config = dict(
    d_model=160,
    n_head=2,
    activation='gelu',
    norm_place='pre',
    positions='learned',
    attn_scale=0.125,
    parallel_block=False,
    init_std_qkv=0.0385,
    init_std_down=0.0551,
    weight_decay=0.0,
    lr_head=0.00996,
    warmup_steps=51,
    decay_fraction=1.0,
    final_lr_fraction=0.0,
    steps=3272,
)
Each number is 50 + 10 x the weight over its row's rms, rounded and kept within 0 to 99. Layers, rows and columns count from 0. The size before them is the row's rms in percent of the matrix's.

# up: layer 17 MLP up, 640x160, rms 0.0549, rows 140-182, columns 0-79
# down: layer 17 MLP down (transposed), 640x160, rms 0.0552, rows 140-181, columns 0-79
up140 099:59 42 48 47 69 56 69 37 46 45 28 38 67 44 50 56 48 49 51 59 45 54 68 34 50 54 42 52 55 58 35 50 54 46 44 46 32 51 49 48 43 55 59 67 56 50 54 40 75 62 51 52 25 55 50 46 70 47 45 50 62 54 60 33 50 43 51 53 47 52 31 44 66 53 65 56 51 38 49 51
down140 098:55 41 55 49 51 46 36 50 68 27 50 58 47 59 36 56 32 31 69 36 48 52 63 45 64 64 54 45 37 48 40 50 43 49 57 46 55 53 44 39 30 47 45 56 56 37 74 50 37 45 43 49 66 55 42 47 67 51 58 57 33 36 37 56 54 48 42 42 53 43 51 43 33 47 45 46 43 55 44 48
up141 096:39 46 44 43 48 57 49 65 45 36 46 48 46 51 48 59 59 51 56 40 58 52 57 49 38 50 45 54 49 53 38 62 58 52 43 42 55 59 56 35 37 56 52 66 44 35 44 37 86 43 28 28 47 61 45 39 41 63 56 44 54 40 38 55 58 51 63 49 73 43 72 49 57 44 69 41 55 64 62 57
down141 093:78 56 36 54 68 39 46 39 38 53 54 65 51 41 59 73 67 44 43 52 52 81 40 45 65 44 53 42 56 62 64 35 43 59 42 51 62 52 55 59 57 48 52 57 57 63 44 57 47 55 47 68 54 53 47 44 57 39 32 34 57 44 48 54 53 40 47 57 47 49 45 48 45 56 45 52 49 38 55 39
up142 095:38 50 38 50 54 56 59 59 56 62 37 40 54 51 68 61 46 31 44 44 41 61 33 60 55 55 40 48 74 46 53 60 69 36 58 46 65 63 49 57 56 47 34 38 53 37 39 57 42 44 50 47 44 86 65 50 45 44 37 63 68 58 48 27 54 55 40 51 54 47 40 51 57 45 62 74 36 48 55 49
down142 094:45 35 61 53 53 38 28 36 56 46 71 51 36 61 55 60 49 57 44 45 72 56 64 47 53 41 57 58 44 47 53 65 39 73 41 44 37 37 47 55 41 46 47 44 69 49 47 41 60 34 48 36 49 42 48 42 44 47 62 40 31 61 42 44 54 44 38 42 52 44 59 66 36 48 44 47 62 37 38 42
up143 102:39 45 57 42 50 34 43 58 42 30 60 27 39 48 50 43 49 51 46 29 58 42 33 61 52 45 78 49 55 55 64 62 45 55 61 44 39 52 51 37 45 35 45 66 56 72 66 59 49 44 47 52 62 50 56 46 60 40 34 64 59 39 50 40 52 40 34 57 64 41 60 54 43 55 49 57 43 45 55 58
down143 099:60 61 59 79 53 51 27 34 30 65 61 56 72 72 59 49 45 49 58 48 47 66 35 53 65 61 49 57 49 51 39 41 47 38 49 46 50 56 58 52 62 60 69 39 46 49 41 52 54 37 50 43 49 59 49 48 30 33 54 33 47 54 46 24 46 61 69 54 32 50 55 64 50 49 34 56 44 46 35 54
up144 096:43 66 60 32 58 44 49 41 48 46 46 44 48 59 46 39 50 55 43 56 54 41 43 43 54 61 57 59 50 37 62 69 65 45 62 39 63 52 45 48 45 35 62 45 70 51 46 48 54 56 65 58 26 40 68 63 26 40 35 54 42 42 55 54 54 45 47 48 57 42 39 57 48 45 50 45 58 43 68 54
down144 099:34 47 51 48 68 41 45 48 52 49 55 48 37 36 46 60 59 69 36 46 53 59 60 55 52 31 64 44 42 37 40 50 48 41 36 47 61 69 52 63 64 66 46 54 68 58 51 42 43 39 65 48 53 54 57 72 45 53 38 48 43 57 62 47 33 34 46 28 40 33 41 34 53 45 61 57 47 55 41 62
up145 098:53 42 38 66 44 63 56 59 64 58 50 52 42 57 57 50 50 48 59 41 42 48 57 69 56 60 44 50 56 41 49 57 54 34 45 40 56 42 41 73 49 67 57 48 54 52 35 45 39 48 29 56 50 52 59 54 52 63 29 53 30 53 38 65 38 57 59 50 55 54 62 70 77 48 52 67 57 51 49 59
down145 101:68 55 55 44 54 35 47 57 31 58 45 48 60 49 45 50 37 39 40 60 40 38 63 74 53 62 35 56 50 46 65 30 38 58 56 41 45 55 40 37 53 50 53 62 42 29 60 51 34 44 62 74 53 60 37 54 57 53 47 44 65 32 63 44 47 51 51 69 53 59 38 49 43 53 54 48 54 38 33 66
up146 103:70 49 50 45 44 83 51 56 53 28 39 65 51 62 47 60 47 32 40 59 64 50 53 57 46 49 46 40 42 49 54 48 41 69 60 26 53 65 45 50 48 50 57 60 55 48 43 48 61 58 57 49 48 38 57 44 37 44 51 34 57 17 50 34 52 48 61 38 41 54 42 44 40 53 68 56 69 53 40 56
down146 097:39 56 36 58 50 54 40 58 59 34 42 43 50 48 60 56 61 59 51 53 49 41 39 62 42 50 57 31 49 50 50 48 49 55 52 49 44 61 40 59 47 59 48 47 58 39 52 46 45 41 53 57 58 58 72 29 56 56 54 49 34 43 47 44 56 56 41 50 52 42 51 37 63 53 58 60 49 54 41 59
up147 098:57 53 47 52 58 52 58 62 46 63 60 30 52 40 63 49 55 62 37 57 56 48 52 44 45 53 55 40 65 52 55 47 46 53 59 45 66 57 52 58 41 42 48 31 44 41 59 51 70 41 31 39 64 44 56 38 46 61 41 66 51 66 57 42 65 47 60 49 56 49 56 46 69 32 43 47 46 37 44 42
down147 098:41 68 52 26 43 62 38 40 52 53 61 51 42 51 30 42 52 39 64 40 31 62 61 55 54 44 69 37 51 56 45 53 47 41 61 66 62 54 51 42 51 39 54 64 58 55 59 49 57 50 50 46 31 45 50 62 44 50 47 49 58 68 60 59 59 45 45 41 68 56 34 61 45 44 64 50 51 53 65 67
up148 098:59 51 60 19 44 56 52 44 46 50 51 52 57 40 53 59 44 34 61 42 61 61 48 58 59 34 49 47 57 50 30 46 56 56 42 40 57 37 49 59 48 49 69 64 46 58 57 55 60 47 61 53 34 56 31 64 50 51 40 65 72 55 43 40 44 45 58 39 57 37 52 19 58 47 61 45 48 57 43 46
down148 102:41 41 52 53 49 34 38 59 49 38 58 62 53 52 57 27 45 43 57 70 44 77 56 58 54 57 53 45 40 50 56 57 50 31 52 50 41 48 46 49 27 46 51 37 54 56 51 53 51 54 55 57 61 59 64 30 39 43 52 39 67 33 50 46 44 68 61 54 46 50 58 66 52 43 47 39 67 38 52 54
up149 103:59 55 51 38 47 36 50 37 65 58 39 42 61 46 21 47 45 52 47 62 54 35 74 74 66 47 45 64 49 46 31 49 42 59 54 45 31 31 56 39 46 61 47 52 46 32 50 43 50 43 64 62 40 51 48 57 68 61 50 45 54 56 41 52 52 57 45 68 54 55 66 47 52 53 29 58 44 45 51 50
down149 104:49 48 56 50 41 69 46 47 49 50 58 61 51 62 59 37 31 48 69 44 58 49 50 41 53 63 42 34 41 50 68 48 50 38 75 45 26 55 54 63 36 35 53 59 30 42 40 52 59 47 39 47 69 52 35 46 34 63 56 56 38 43 49 45 51 45 43 53 53 53 41 48 53 65 45 51 64 58 50 43
up150 108:46 32 40 57 51 59 50 59 48 38 33 64 46 44 35 59 49 27 28 51 55 47 49 41 62 63 49 38 50 33 43 55 37 45 61 51 42 59 43 65 48 58 68 48 47 35 60 63 47 50 40 54 53 41 60 53 51 40 55 70 48 44 57 46 55 46 59 29 44 39 57 50 44 59 51 53 46 52 53 73
down150 105:44 34 73 45 51 43 49 44 43 60 50 41 67 45 50 56 52 51 38 45 68 35 49 51 36 44 46 50 42 39 52 45 46 55 65 58 63 46 57 61 50 41 50 58 52 54 34 60 59 32 48 35 38 59 55 65 51 55 58 61 43 44 38 68 50 49 31 61 59 45 27 42 53 54 27 29 47 33 42 40
up151 091:46 44 48 41 63 43 34 61 52 47 47 58 55 44 49 55 44 57 64 45 78 47 51 39 57 66 55 41 48 61 54 43 50 66 49 40 49 66 34 46 51 58 47 22 38 55 66 51 57 51 48 39 46 53 46 56 55 46 41 53 63 59 26 53 57 57 57 52 45 39 67 52 53 55 50 37 60 46 42 64
down151 096:50 54 59 53 48 50 60 54 55 50 63 36 48 54 61 41 59 44 56 52 43 50 62 43 46 56 47 52 33 57 38 61 50 46 53 46 51 37 61 34 45 61 48 70 65 30 44 37 60 51 52 58 61 56 70 50 38 55 35 59 49 55 38 57 50 51 39 61 62 42 60 65 49 31 39 46 49 48 71 52
up152 102:59 33 42 64 58 53 36 56 50 65 46 60 62 47 61 51 66 41 61 65 45 48 44 62 48 41 57 39 42 55 58 44 61 71 53 51 50 44 62 35 39 42 54 63 43 67 40 47 56 62 56 59 58 49 67 32 51 48 31 57 50 49 40 48 64 41 56 37 38 50 73 45 54 44 59 40 43 55 52 40
down152 101:54 35 48 39 31 49 61 49 49 62 72 63 40 59 50 27 37 50 45 53 55 37 53 32 57 49 48 53 41 56 49 72 36 64 52 68 44 47 44 55 62 38 39 66 65 57 42 56 53 50 55 37 50 50 45 48 37 50 61 50 41 70 61 67 53 46 49 40 54 44 52 60 28 61 53 51 53 45 46 32
up153 102:43 57 47 49 44 48 47 35 46 29 33 35 54 41 46 66 44 31 53 52 41 44 39 42 53 63 49 44 54 43 64 50 48 57 47 44 55 38 67 50 49 49 67 52 30 42 59 48 66 46 66 40 53 56 48 38 64 41 43 56 60 36 27 53 36 38 60 38 62 55 39 39 48 39 58 56 46 72 39 60
down153 111:47 44 29 58 49 49 51 49 55 43 36 38 43 56 42 33 70 37 40 50 47 37 54 41 32 45 64 35 58 41 44 47 33 38 43 44 28 59 54 49 35 46 53 72 45 58 50 38 49 59 49 60 53 57 42 50 68 44 37 70 65 46 46 42 61 53 60 46 44 73 48 41 44 55 41 48 59 67 50 54
up154 097:53 55 66 37 66 40 60 63 58 48 55 39 54 50 45 65 47 38 38 47 71 24 65 74 47 41 53 52 35 56 60 57 44 46 54 46 59 62 47 41 49 54 59 51 48 56 46 32 49 42 51 55 58 44 57 49 40 54 59 50 47 44 61 69 48 55 51 51 46 41 59 41 47 46 66 33 44 34 44 38
down154 091:52 55 38 67 36 66 40 39 38 40 66 58 62 56 42 28 46 54 58 36 45 44 50 46 44 53 45 58 61 45 30 43 36 71 64 54 54 51 64 46 47 54 58 47 42 57 52 55 55 55 64 42 44 37 45 59 48 71 39 36 64 57 39 55 57 56 41 46 48 33 70 50 44 46 44 54 35 58 49 73
up155 104:56 50 44 50 46 27 44 74 67 67 33 55 46 38 56 43 52 60 52 49 38 52 43 62 54 40 53 60 56 52 65 66 46 47 56 52 33 60 64 50 49 69 50 60 39 63 39 44 38 57 40 64 40 57 72 55 52 47 47 71 68 43 47 54 68 76 51 50 52 46 35 48 51 40 43 52 39 36 47 46
down155 113:39 59 53 54 60 27 37 40 51 51 44 52 73 42 63 60 54 62 67 33 42 52 41 50 36 62 52 49 50 49 31 62 41 66 38 49 35 58 65 41 50 44 53 62 35 54 42 47 54 48 36 63 41 40 65 37 57 38 50 51 53 46 46 78 62 76 45 40 50 47 59 52 63 49 41 38 41 54 37 46
up156 099:42 52 44 49 72 64 46 60 59 49 51 27 52 40 41 54 46 55 38 48 61 54 43 62 63 42 50 37 52 62 59 39 49 44 53 46 52 42 57 51 56 53 40 39 72 46 56 32 68 35 49 48 57 44 59 55 63 57 57 53 58 51 60 61 47 45 53 33 62 47 64 57 59 64 59 63 34 60 46 36
down156 099:53 30 39 52 37 34 48 28 54 46 46 64 61 30 39 54 55 44 60 57 45 67 55 31 52 47 36 47 65 41 48 57 44 48 66 43 62 54 49 41 56 48 58 50 36 35 54 39 48 37 53 41 50 38 42 52 37 43 54 36 40 62 57 59 53 59 46 48 51 47 54 73 66 76 51 48 43 35 53 43
up157 104:57 45 55 66 63 51 53 48 49 61 52 49 37 56 55 47 46 51 67 37 43 54 59 72 51 50 69 46 60 39 50 45 52 63 45 42 59 54 42 57 81 55 45 61 39 39 47 50 49 50 41 37 49 53 56 44 55 49 37 40 63 51 36 57 45 72 64 48 67 37 49 50 51 57 48 36 46 67 51 51
down157 102:47 67 43 38 62 43 52 50 59 52 58 53 50 41 34 61 56 52 43 53 45 41 57 48 45 35 50 57 22 55 70 74 40 38 35 57 45 56 59 43 54 30 30 39 45 72 51 43 52 66 50 67 49 42 40 45 45 62 46 57 52 43 63 48 48 40 53 68 47 55 71 55 56 60 49 62 58 45 61 59
up158 097:43 55 61 42 57 47 57 45 53 57 57 36 68 66 54 57 42 40 52 56 51 32 42 47 49 59 62 60 58 65 45 67 58 51 43 52 39 59 68 60 53 60 46 47 53 45 41 42 54 48 48 37 63 39 59 55 43 56 47 49 55 39 29 64 56 52 40 54 71 40 40 45 57 62 39 49 51 52 61 57
down158 100:45 49 41 55 49 41 39 49 51 53 41 44 50 56 33 40 53 34 59 60 62 58 48 32 43 57 60 42 37 63 16 58 49 43 49 48 61 45 47 42 59 59 35 57 53 49 26 45 49 63 50 42 40 49 57 43 55 30 56 47 44 55 63 61 54 57 44 44 45 39 48 31 59 56 38 66 45 54 39 56
up159 103:39 46 61 54 52 41 52 51 57 65 51 75 75 32 63 69 56 53 40 45 53 43 61 45 54 55 33 44 39 56 56 52 54 49 48 51 65 74 61 67 50 49 51 58 34 44 41 53 56 56 29 42 53 49 55 54 74 67 43 28 26 51 44 40 56 69 44 47 40 34 48 33 58 41 54 52 51 42 67 49
down159 106:50 50 41 17 52 47 50 48 43 38 33 58 66 49 74 48 53 50 37 43 62 43 28 55 50 57 53 68 51 43 58 60 63 53 34 51 53 36 58 66 27 60 43 49 34 42 37 51 65 43 58 42 45 66 54 55 45 37 48 58 44 49 41 71 53 36 48 40 37 45 59 53 48 58 53 65 40 23 61 54
up160 096:62 53 64 41 54 42 47 54 42 58 67 46 59 44 31 40 38 23 50 59 56 45 51 58 55 35 68 41 29 65 46 34 46 65 46 61 64 41 70 44 59 48 38 40 51 57 32 65 36 40 40 57 54 42 52 42 42 57 58 52 53 40 34 32 42 49 62 51 45 36 68 39 43 51 63 75 49 55 51 39
down160 105:54 56 59 38 52 35 36 43 58 45 63 36 53 67 57 46 53 67 56 54 50 56 34 42 42 59 46 44 38 55 51 41 58 55 44 44 60 43 44 37 42 62 48 58 72 38 55 43 55 51 35 43 61 44 48 52 52 59 60 38 49 41 53 56 46 39 55 60 44 33 51 55 36 62 57 53 50 53 52 56
up161 096:48 78 55 67 46 45 49 52 64 59 47 64 65 37 40 52 59 53 55 60 60 47 57 54 30 54 69 37 46 26 53 47 59 64 38 57 52 50 42 57 52 47 34 45 46 43 58 39 45 59 63 33 54 51 43 53 61 48 50 33 39 45 41 50 34 54 46 56 45 47 45 62 51 45 51 53 62 65 51 60
down161 102:53 52 40 58 63 45 44 50 54 64 60 37 39 48 66 46 54 53 44 48 35 40 61 37 51 42 48 41 28 36 72 49 44 37 54 42 29 35 60 53 34 49 56 47 44 67 48 48 67 34 32 63 22 41 49 48 48 59 64 58 56 53 48 55 30 37 52 33 43 55 45 61 49 48 56 59 51 53 68 49
up162 098:48 44 42 50 37 53 39 51 74 59 56 50 58 63 44 65 60 55 46 44 50 54 54 62 19 46 51 36 56 49 56 66 57 40 44 53 60 58 45 73 51 42 47 50 56 60 57 44 58 56 60 43 71 31 40 35 64 50 47 36 62 56 62 60 32 59 37 55 55 47 59 61 61 52 40 46 47 62 67 42
down162 100:43 63 61 51 45 46 44 50 47 69 59 60 51 34 59 59 26 50 55 53 44 53 40 49 66 49 43 58 46 67 40 35 50 51 60 51 46 63 54 42 50 44 54 55 48 48 36 51 40 48 43 54 54 35 62 52 44 46 32 38 45 50 44 51 62 61 66 39 59 58 48 57 55 52 48 66 41 45 39 56
up163 091:28 56 56 43 43 51 45 58 54 37 40 39 53 53 53 59 39 57 55 67 54 60 53 57 62 48 61 52 55 46 53 52 53 46 70 47 44 41 68 27 57 61 42 53 61 45 69 49 50 57 49 57 50 47 46 38 45 43 50 52 58 42 53 46 47 80 43 44 30 44 33 54 69 60 44 45 51 41 50 64
down163 095:41 43 55 58 63 62 47 56 53 59 67 57 57 52 55 39 35 48 55 56 47 78 52 58 33 39 50 48 47 39 54 37 61 60 45 59 45 39 41 66 49 50 53 58 43 42 41 54 68 34 63 60 43 52 43 62 40 53 51 39 43 55 43 43 52 63 44 44 55 45 68 32 63 66 31 38 65 61 47 51
up164 089:51 34 42 34 69 68 61 50 54 65 61 60 52 30 74 57 41 43 42 43 30 50 48 45 42 50 58 48 70 44 77 51 56 59 55 39 50 56 52 45 47 35 59 45 44 49 53 55 55 37 48 76 48 72 50 44 49 40 42 40 35 46 50 47 40 48 32 47 51 31 75 57 40 66 47 52 44 57 56 52
down164 095:33 53 54 45 29 39 68 39 45 46 58 48 46 49 39 32 25 54 57 38 57 68 71 50 55 35 49 60 29 40 43 40 27 42 48 41 31 37 48 52 58 34 50 56 65 68 53 55 43 61 37 51 56 58 53 45 43 39 67 51 55 51 52 47 48 48 60 36 44 49 49 51 54 54 63 48 50 44 64 38
up165 097:61 58 58 54 57 62 70 52 55 53 50 67 55 52 39 44 56 53 63 36 60 37 64 37 37 60 42 48 67 45 45 58 46 51 54 41 54 42 66 49 31 53 58 55 50 52 74 58 40 51 45 34 56 51 50 47 45 59 53 65 33 63 59 52 48 42 48 56 48 50 53 33 49 49 53 50 36 34 35 45
down165 100:61 70 60 55 60 63 43 43 47 56 64 45 48 42 61 44 41 47 53 51 61 65 46 45 32 47 55 64 49 57 60 22 51 54 43 57 37 47 42 34 41 67 55 54 54 57 51 40 56 53 39 40 50 46 51 43 52 54 57 36 37 68 35 52 58 44 61 40 40 45 55 57 62 31 50 38 40 48 46 55
up166 105:63 60 62 52 44 35 63 60 58 43 57 68 37 62 57 54 53 55 40 33 56 42 38 41 65 40 53 50 45 46 57 56 42 47 47 61 61 47 66 64 57 53 60 57 34 45 50 45 46 40 65 55 53 60 48 52 47 54 54 47 54 57 39 63 50 60 63 23 53 47 61 43 62 50 55 42 50 55 41 69
down166 111:42 62 40 39 48 66 52 39 48 49 39 52 41 53 38 59 38 67 48 48 49 53 31 48 37 55 41 60 50 49 41 59 43 55 26 37 59 58 46 54 61 62 53 32 34 58 43 67 67 52 51 56 40 48 49 64 56 46 40 65 64 40 53 58 36 53 29 51 48 57 51 40 50 54 67 31 37 56 46 59
up167 101:32 57 43 52 62 51 58 52 62 47 58 64 64 38 49 64 53 38 49 39 55 45 63 42 40 38 66 39 47 57 66 25 34 75 70 50 53 51 42 47 60 43 61 47 58 57 51 39 40 41 45 45 51 39 40 48 42 69 46 43 54 49 51 53 42 59 75 73 60 51 71 63 52 69 66 49 48 54 41 57
down167 092:46 53 55 56 35 41 33 51 39 57 46 64 72 71 63 47 66 62 47 53 46 39 58 40 45 46 58 60 51 63 52 59 70 46 45 44 38 47 47 63 30 45 45 52 41 60 37 58 57 54 61 65 75 48 47 42 46 39 55 30 28 41 57 63 63 59 63 30 43 57 46 58 45 47 54 43 53 38 56 49
up168 110:61 45 37 45 53 39 45 57 36 47 34 47 66 49 41 60 63 58 47 70 53 36 48 58 51 35 52 40 52 51 52 50 47 56 39 61 48 59 43 47 44 61 50 56 53 48 50 46 59 48 20 47 67 67 52 50 60 40 32 69 57 43 55 59 35 53 48 45 39 45 58 48 36 63 36 50 60 34 62 44
down168 115:52 55 48 37 58 47 56 42 64 39 62 39 47 39 58 44 43 79 59 54 65 49 58 56 57 47 49 57 48 64 43 47 31 50 50 49 52 41 47 57 56 42 52 58 52 50 65 58 29 40 36 48 60 58 38 32 35 53 60 48 41 38 49 55 35 43 64 48 62 52 48 43 49 61 51 52 47 45 38 54
up169 103:39 64 54 43 52 53 55 34 64 70 30 34 48 53 66 36 44 27 39 47 40 55 57 41 60 39 49 56 66 35 46 57 69 55 56 44 50 51 53 47 45 30 59 42 40 54 39 42 52 53 56 72 55 35 47 54 47 42 42 56 41 43 39 43 46 58 48 48 60 49 64 39 46 42 39 46 68 43 55 38
down169 100:58 50 48 55 52 64 37 60 39 48 55 50 71 51 61 62 48 49 57 44 51 45 60 53 58 40 65 43 30 42 43 53 34 61 50 60 38 53 32 56 41 67 41 61 40 42 48 51 52 60 57 57 50 62 45 40 49 26 58 48 46 39 43 69 49 61 30 62 49 66 69 41 59 49 65 62 42 42 46 48
up170 097:38 49 44 49 50 43 52 58 61 47 59 44 46 42 76 41 76 42 51 52 48 48 47 54 38 46 37 58 42 53 51 50 74 50 51 62 51 34 56 44 76 68 50 65 44 57 42 46 61 39 62 43 50 48 57 49 48 67 61 51 59 44 40 54 49 57 56 47 36 61 50 49 62 37 45 50 72 62 50 30
down170 099:37 51 37 39 54 60 46 41 43 50 54 57 41 47 57 28 50 57 31 37 50 54 44 49 50 36 62 54 40 55 56 61 38 50 40 37 53 46 46 63 51 48 55 40 80 49 53 62 49 57 64 49 51 49 66 51 55 68 51 49 43 61 31 64 64 70 41 53 39 50 41 53 36 39 61 30 77 51 63 45
up171 103:40 57 43 43 53 51 43 51 50 36 31 51 41 55 55 58 52 51 63 38 48 40 53 60 27 58 50 50 39 48 34 59 50 54 49 50 49 61 50 58 50 53 35 43 58 42 46 50 47 36 56 64 50 45 50 23 49 35 43 49 62 41 44 38 37 59 45 48 36 51 45 51 53 23 18 47 43 39 49 57
down171 100:60 50 48 60 50 58 39 31 57 46 54 54 62 43 53 45 40 54 38 54 60 37 56 50 30 54 53 71 58 57 59 39 67 32 57 57 58 34 57 49 43 62 33 50 62 47 62 46 48 54 51 51 68 44 55 63 59 43 51 42 59 51 59 39 61 52 38 45 53 57 60 35 39 47 30 52 55 53 51 45
up172 102:66 57 37 46 48 26 47 35 65 58 54 51 44 53 52 36 49 36 44 50 52 55 47 34 39 54 37 37 41 58 27 49 57 37 54 51 66 47 54 42 58 42 38 56 41 39 49 45 40 44 49 51 65 37 59 53 48 60 45 53 51 50 65 42 60 48 45 51 51 38 52 61 45 58 48 43 64 36 50 33
down172 103:59 40 53 53 45 48 50 62 56 46 39 42 38 47 52 43 64 51 27 52 32 57 49 43 62 42 43 51 46 67 53 55 48 67 39 52 53 42 52 60 71 61 40 46 45 57 43 48 57 49 48 45 55 64 49 51 65 66 51 46 37 49 46 68 47 54 34 56 50 40 66 52 69 46 63 40 53 67 25 53
up173 103:53 51 43 42 59 51 53 46 46 51 44 37 59 51 48 38 38 36 59 48 44 37 47 67 52 59 58 35 45 38 49 54 43 60 37 48 51 54 43 41 79 42 41 42 52 37 37 45 46 43 58 64 34 35 41 39 51 53 41 67 25 60 49 56 57 54 59 39 47 47 56 50 62 38 42 59 25 59 71 51
down173 096:38 40 41 45 47 42 50 35 60 43 62 36 38 42 32 76 39 34 53 53 40 51 37 46 55 44 53 48 55 54 35 65 57 42 54 44 61 36 41 34 50 69 65 51 58 54 62 42 62 42 61 60 45 35 57 40 55 60 49 39 40 42 60 54 32 47 35 48 44 55 52 54 40 54 49 37 65 59 42 36
up174 098:40 46 45 54 61 52 50 72 33 39 60 68 47 72 61 51 55 41 62 49 42 40 35 51 44 66 35 55 42 45 30 50 45 52 48 50 39 59 53 51 40 56 55 55 43 46 70 58 36 48 41 62 60 56 50 46 50 54 50 62 51 45 49 59 49 47 56 42 43 50 37 55 51 50 47 31 62 42 54 48
down174 103:60 30 46 53 52 37 49 49 42 46 49 41 52 46 50 70 56 39 32 45 54 50 62 66 48 33 65 52 61 42 40 46 56 45 61 44 47 53 37 59 54 29 64 40 49 39 27 40 39 48 29 72 65 63 31 49 53 64 49 55 47 45 44 62 46 40 60 47 48 52 39 48 67 37 35 33 59 52 44 65
up175 100:66 55 39 44 58 74 47 53 51 70 73 45 42 35 38 38 46 51 53 49 57 48 38 57 32 56 70 47 47 43 50 66 47 50 54 58 51 50 44 45 63 53 38 44 57 50 49 47 48 77 44 46 42 51 61 54 51 58 48 55 41 50 46 33 62 59 57 65 58 74 52 35 63 41 55 67 35 58 38 51
down175 095:41 32 53 54 61 43 52 47 53 37 53 55 62 55 40 45 74 34 51 53 37 61 55 53 47 47 49 45 53 70 44 47 34 33 24 59 58 44 41 61 46 39 38 50 45 42 43 46 45 55 42 44 49 52 59 42 56 51 45 63 58 50 56 50 33 40 57 52 52 47 58 46 34 48 40 41 51 28 55 53
up176 103:46 51 44 51 67 47 56 41 77 55 41 65 63 40 55 44 54 56 36 55 56 38 48 47 43 56 51 44 48 41 49 54 40 28 38 42 65 53 48 59 55 55 44 33 41 53 48 58 54 46 47 58 53 52 44 54 34 25 51 41 45 64 49 44 41 55 57 44 55 46 40 65 52 46 51 52 44 38 35 37
down176 105:35 58 36 76 71 34 38 57 66 76 55 49 52 59 53 53 56 60 49 38 46 50 60 40 41 61 54 37 57 55 54 27 57 51 47 58 47 54 43 50 58 36 58 60 42 50 44 49 55 49 51 44 47 56 54 48 40 57 32 42 32 50 42 65 39 44 52 57 48 59 43 58 58 58 31 49 49 46 39 50
up177 101:45 44 57 58 56 58 53 40 49 54 60 57 50 56 27 68 49 51 48 64 55 40 62 35 33 63 37 42 59 35 34 47 46 60 63 52 50 54 70 34 66 68 45 62 60 50 53 62 61 54 55 74 54 39 51 71 33 36 44 47 52 64 44 48 36 46 52 43 32 49 53 43 37 58 44 39 52 56 32 44
down177 102:39 31 64 50 52 37 40 67 52 54 59 60 43 46 51 59 44 50 43 49 62 58 58 40 52 38 50 46 55 32 71 42 54 45 39 41 41 55 49 65 53 61 61 57 42 53 47 65 67 45 21 53 43 70 50 41 47 50 42 47 46 64 59 56 44 57 55 48 48 51 73 50 51 52 50 52 45 42 58 47
up178 105:61 61 39 51 55 48 52 58 58 38 48 37 58 42 53 68 60 58 43 69 43 37 51 49 47 40 52 44 75 33 42 57 26 40 27 55 44 53 40 32 53 40 63 50 40 52 52 56 33 56 34 50 40 46 43 53 50 44 52 37 44 33 44 39 52 43 48 50 37 51 48 38 62 53 46 54 61 47 51 39
down178 106:40 30 54 58 55 44 43 48 41 45 60 48 61 51 31 46 51 57 46 61 40 44 45 64 47 44 58 46 35 53 53 56 44 52 62 45 53 55 54 46 43 57 45 65 49 53 54 32 68 38 41 51 21 42 54 31 38 47 60 64 59 44 35 56 73 53 52 48 50 38 53 48 51 38 59 48 46 62 68 59
up179 101:57 54 36 50 49 75 56 48 41 56 49 49 51 56 46 53 64 43 78 47 62 64 43 68 50 59 42 41 41 45 58 67 43 51 50 49 51 42 34 37 41 59 55 47 44 66 60 47 45 64 45 57 35 55 39 57 71 55 66 44 45 56 21 35 72 38 56 56 37 58 65 56 44 46 60 43 40 55 56 48
down179 101:54 43 56 73 37 35 50 52 48 57 44 30 54 49 40 50 64 62 49 53 59 46 60 51 62 61 39 77 57 56 55 41 67 43 61 69 45 54 63 61 74 41 43 47 52 57 41 33 56 49 49 46 42 52 50 61 59 56 47 48 46 39 70 66 34 54 45 54 26 61 40 60 38 36 41 59 58 39 43 58
up180 093:38 62 59 42 47 49 48 48 59 45 36 38 40 44 72 58 50 62 62 62 62 48 58 53 53 54 58 45 63 62 43 51 54 43 49 71 51 68 47 60 36 45 43 34 36 47 67 34 39 29 46 59 31 58 47 56 42 59 56 65 48 50 55 32 59 42 72 40 46 57 61 75 37 53 50 61 60 36 43 50
down180 092:74 47 60 58 38 61 66 64 67 39 47 58 46 47 58 26 42 54 46 62 62 45 61 55 38 49 62 44 46 39 41 40 66 19 46 42 41 39 45 61 37 55 56 60 58 48 70 63 51 35 59 34 67 40 53 59 30 51 52 42 57 36 55 37 61 70 52 58 37 47 44 45 50 61 45 48 39 47 61 39
up181 095:43 51 49 49 47 46 57 31 54 47 29 53 53 54 40 47 30 47 56 71 42 66 47 60 44 38 50 43 48 48 64 51 51 48 65 74 51 41 40 51 36 42 66 64 49 50 42 54 47 30 74 56 52 49 73 37 52 64 58 49 48 50 43 75 63 44 58 50 64 30 28 46 53 38 40 57 52 63 45 21
down181 104:52 61 53 39 44 49 50 47 58 46 51 64 46 58 47 66 37 40 66 50 54 58 41 56 42 35 42 23 53 52 50 48 63 44 40 53 44 52 44 53 48 45 34 56 49 48 50 57 41 52 41 45 57 58 44 28 74 54 41 66 52 50 41 64 59 43 42 40 53 57 50 50 43 76 48 53 57 62 37 44
up182 104:31 60 61 54 47 62 58 45 62 62 44 44 49 47 59 46 44 47 57 47 59 46 43 25 43 37 51 67 40 59 32 53 63 41 61 45 53 60 38 51 31 39 39 45 62 59 53 49 55 44 62 47 43 59 66 44 41 38 48 60 42 53 52 46 51 63 46 56 61 47 34 64 63 57 56 54 53 47 35 61